config = dict(
    n_layer=10,
    d_model=96,
    n_head=2,
    n_kv_head=2,
    head_dim=64,
    d_mlp=512,
    vocab_size=1024,
    activation='gelu',
    norm='rmsnorm',
    norm_place='peri',
    norm_eps=1e-06,
    positions='rope',
    rope_base=10000.0,
    rope_fraction=1.0,
    qk_norm=False,
    attn_scale=0.125,
    bias='none',
    tie_embeddings=True,
    parallel_block=False,
    extras=['capped logits'],
    init='normal',
    init_std_qkv=0.0526,
    init_std_o=0.0118,
    init_std_up=0.0526,
    init_std_down=0.0118,
    optimizer='adamw',
    lr=0.00461,
    beta1=0.9,
    beta2=0.99,
    weight_decay=0.0,
    lr_head=0.0193,
    grad_clip=1.0,
    warmup_steps=320,
    schedule='wsd',
    decay_fraction=0.845,
    decay_shape='linear',
    final_lr_fraction=0.05,
    batch_tokens=32768,
    seq_len=1024,
    doc_mask=False,
    train_tokens=114700000,
    steps=3501,
    dataset='wikipedia_en',
)
Each number is 500 + 25 x the weight over its row's rms, rounded and kept within 0 to 999. Layers, rows and columns count from 0. Numbers have three digits each. The size before them is the row's rms in percent of the matrix's.

# up: layer 3 MLP up, 512x96, rms 0.166, rows 359-372, columns 0-95
# down: layer 3 MLP down (transposed), 512x96, rms 0.142, rows 359-372, columns 0-95
up359 098:513465466484493459486473466484483498528451487479521541528472499485513553522488487506508445495477493527529477503465530490486544502486511500479516536526455531515500480546513484479516503506476537481508490519507531517478489503540529504508465568464463476538504499497499473490481499495469537503
down359 096:483483502498473512503506499494510489512472510505463498461498488472482470502543466455502532521508493488429496495514502474481506487516525456503528503476530514524501506477426501462510448453494487510478509518501496512520526483461521493540526471496469518475523499448527553490517501486511442496
up360 098:540496497494489533514504464415505492448499499470559509493527468518520517494517524558467503521512489515525484510519514504515510507487501479463498531535523497510495481490499515529512479545492547462520520496519480494515476472518558463506473487525530496516506528514491512520469529524478534472
down360 096:511434463521445513485504519538497483484492496518461542520513504503506496548505500485516495521456492489462524517509498501517510521523537515495539472419484495477538470513502454504533485502521483528468483468530537522487536537506478488467515504494550486513503506478518535507520492504483494492
up361 097:489498509506509497497470524501458486500485487522477527500498528547514536481478476508491509505545528515583506526495510515516502494523513518535525498457568496532479488499487474540515509488534502523530496515507482490491499473571497513525473546527535518541490481490514484491465482498442500491
down361 099:507487493510480473481478478464509502509521489516529474498486442488490500505563552478513523536498503462455493506486522535511509460493500465492494524520456491478558529497509494481542524475490521514431459504462480518462491537498487506489521479482481491505500525496513494501519548542515489480
up362 099:486486474567500530514480526527495511506494470537513492531522507523474509541530498546512506461503453509519487529544519502532507537474558499482508486494520521528527499479500488502466457524498513491536475462478496471475507498459471481502534502514518496531510496490509471500457489499491576496
down362 098:503504516495515455512486499485487473510515496500465493492521479502479501494446547468495489509493540498526459491471450491478482467496481490522534500518498481494469517506489561484490567475508476476496538508483499538547455528524528534501504523466514490455504497501499466494529553469507460484
up363 101:477493478472506474557514474512482477487495437493525526526501508492498548525517508536510456512522501513507509501493508450492509475553465490546462501485437510486536480518470530460519455516474494482464510521493519485481524539499531498487487516497482515491485524500536496541492516542512514486
down363 095:502502526542489506478500503529465485479522503510505486481506520502471522478489485541486495443481494503472488491490477492464450477496570474473468497495510516500508517453496527500467516507470516550463510474487479528471486500481452549528515462496510453477513481490461492506513567488474501504
up364 102:463529516464437509484470500482484461516537496480515521497523463525551505477518512521537474507525519538527503524489519449502452490525516488489521499522466526485473525487484454496530476517530509477520484549505537470522489500509508520453486446483476507498505508517518502504468513480461504515
down364 105:497480524538520511527539470488499521490460497456530505514525518489482479492485515528456487546452459516520493455493504469492511514454482503503463503516477495509528464490487490482465519511509497513519502495519435513466497493444469545514457507504532503499521488503502529483532512508550460470
up365 097:475546492493480519529501540511502423485544480517505516474533541521489502540465527551518530495497499492480507481491495527533495522498520471472503502500507473493516475453485524514518495473470496450486517497507531462510488535506520497497512486516505583483494519502532482494516477530475494460
down365 094:479503505505462523478473473488501499497454507501478478516442455453529467472512480509513469472499514489538514540493482468496489506494520536519495473499521493490497514541486480513503515537532483521554500483525438495502471441480525537488472532471484464496509493497493517482474505502464521551
up366 095:448516548472539500524501501484501479447525532489505534517513473505500484510513501516529484482450446567516479502516510493501462460505550503464489514496541458524531475495506489461477468539503454513497505508543534464538488510514480505522491491519508479491479489504496497489506465505520514488
down366 097:509455487504477497512476434509516492480537471496507488510450497524545521489459516506475470519531527436500531512471492491480524562511495472517489488513491524506511501486494523556504552501521461482530471503492476504514508469505528512461468475525515506536515507505541460488470508485499479495
up367 100:502482542492511496522465491487466512455518487484478504494468529467522534548525483498483517498541488451483536519518548504496502512543501498521451504479517498509544554479447489495512476508514499519480532473491456505468487525519490526448471496515479546507531528500500493470498525541494511502
down367 106:513515487511517485494542514506491508482481493524544531498535461514480461462495514512522442474469508532569471454502460514504535526504502472490533488498493493516499488533512515509546484513525520481516457465491555449501487489501501486512484463532484499516475490472539494496513482461473514470
up368 090:457470439511463536557489492509493473521506523526513498538511494506505487536491460520458547477473502472465477485528522491516511470469520528466556525525469547470483525532502523488512482510456490514477533498510508508495490526526515461483516505484531522519515469485512500528475503499494530495
down368 089:535514527468543475450506527499483498487494470495497472503472512508508528512475487494452493498544517505552513529510527487450509499466502494550473516466531442547522515488511519496507475464574483490501503509509504494496496441501507540489522477519473475478487489516498509475464472520501496518
up369 103:509502573510543506548456498506486498513482502519482527509489518511551498509534475524522455472530496513555469514507493531486481525454475479472489476484493490527480516468494473460518513493505507515491478482487518463479489462540502532506499494498559496523490472529449520530489497479496522470
down369 095:511482491485469505482521500478486472459500491491514478501501441472515485477482505475450473518508533501466537469492491442495552449518511496509482499504456471498535487514522540506520520486501495540474486550509504519503505507486486462506483517488493478427519514452513470468467534519505505513
up370 108:487490455535515467495484510453451485489460508485528489492487530511506532509526481513488512508528442499522525452495518492521560479500503469503493506522487462505512492520509461489509493519474514481515474489554471513518471493490505521460499562519473500484524508543456483511467485552510484475
down370 104:520480486528466490476531475523488526466484466557513493488503521495461491514501504489490510480527502509491505509541464529513481518459481548467542535507487543476470499491485506482519518435507475485449488454471489491481467511467500516514486491493524509458493526479484518536464544475520524518
up371 110:513502485461476460511461477506467479479537520562522532484542478512508494527539450511541503495486473504489479484487523502470469480522531470472535549485501530500556485461516487466478487514520545518504506480514505493471479472503503481484502489499466516504490515510493440506505516532511541483
down371 106:480441490521487539482505511542473521520485493484494467475511516525470485501486534477523511537531504451503479498485498502536501508489473511466510449520540524504444507488476517503508543523451508464565503488531513523508545509462473500494495510467489523487491477525512517467520524465483492524
up372 085:495556526526518508509477479491532464506484484473482474544540502497517519501502565493492517475488527496523501511491507508468529488492492493495519515500520482535482484459455513507515502546497544451491523503543506524482488511509500501466461498441553534499489489533528490459464536515478503535
down372 084:497458473449524489515514490488477510488520468498488546523499464568466513511499461517497499520527512470526492506483477516500464489472491499494483470467472478495488495551521471489527526515510438504489496482490495441490488491492535489491500516516449475514483516492503508547519473461513549459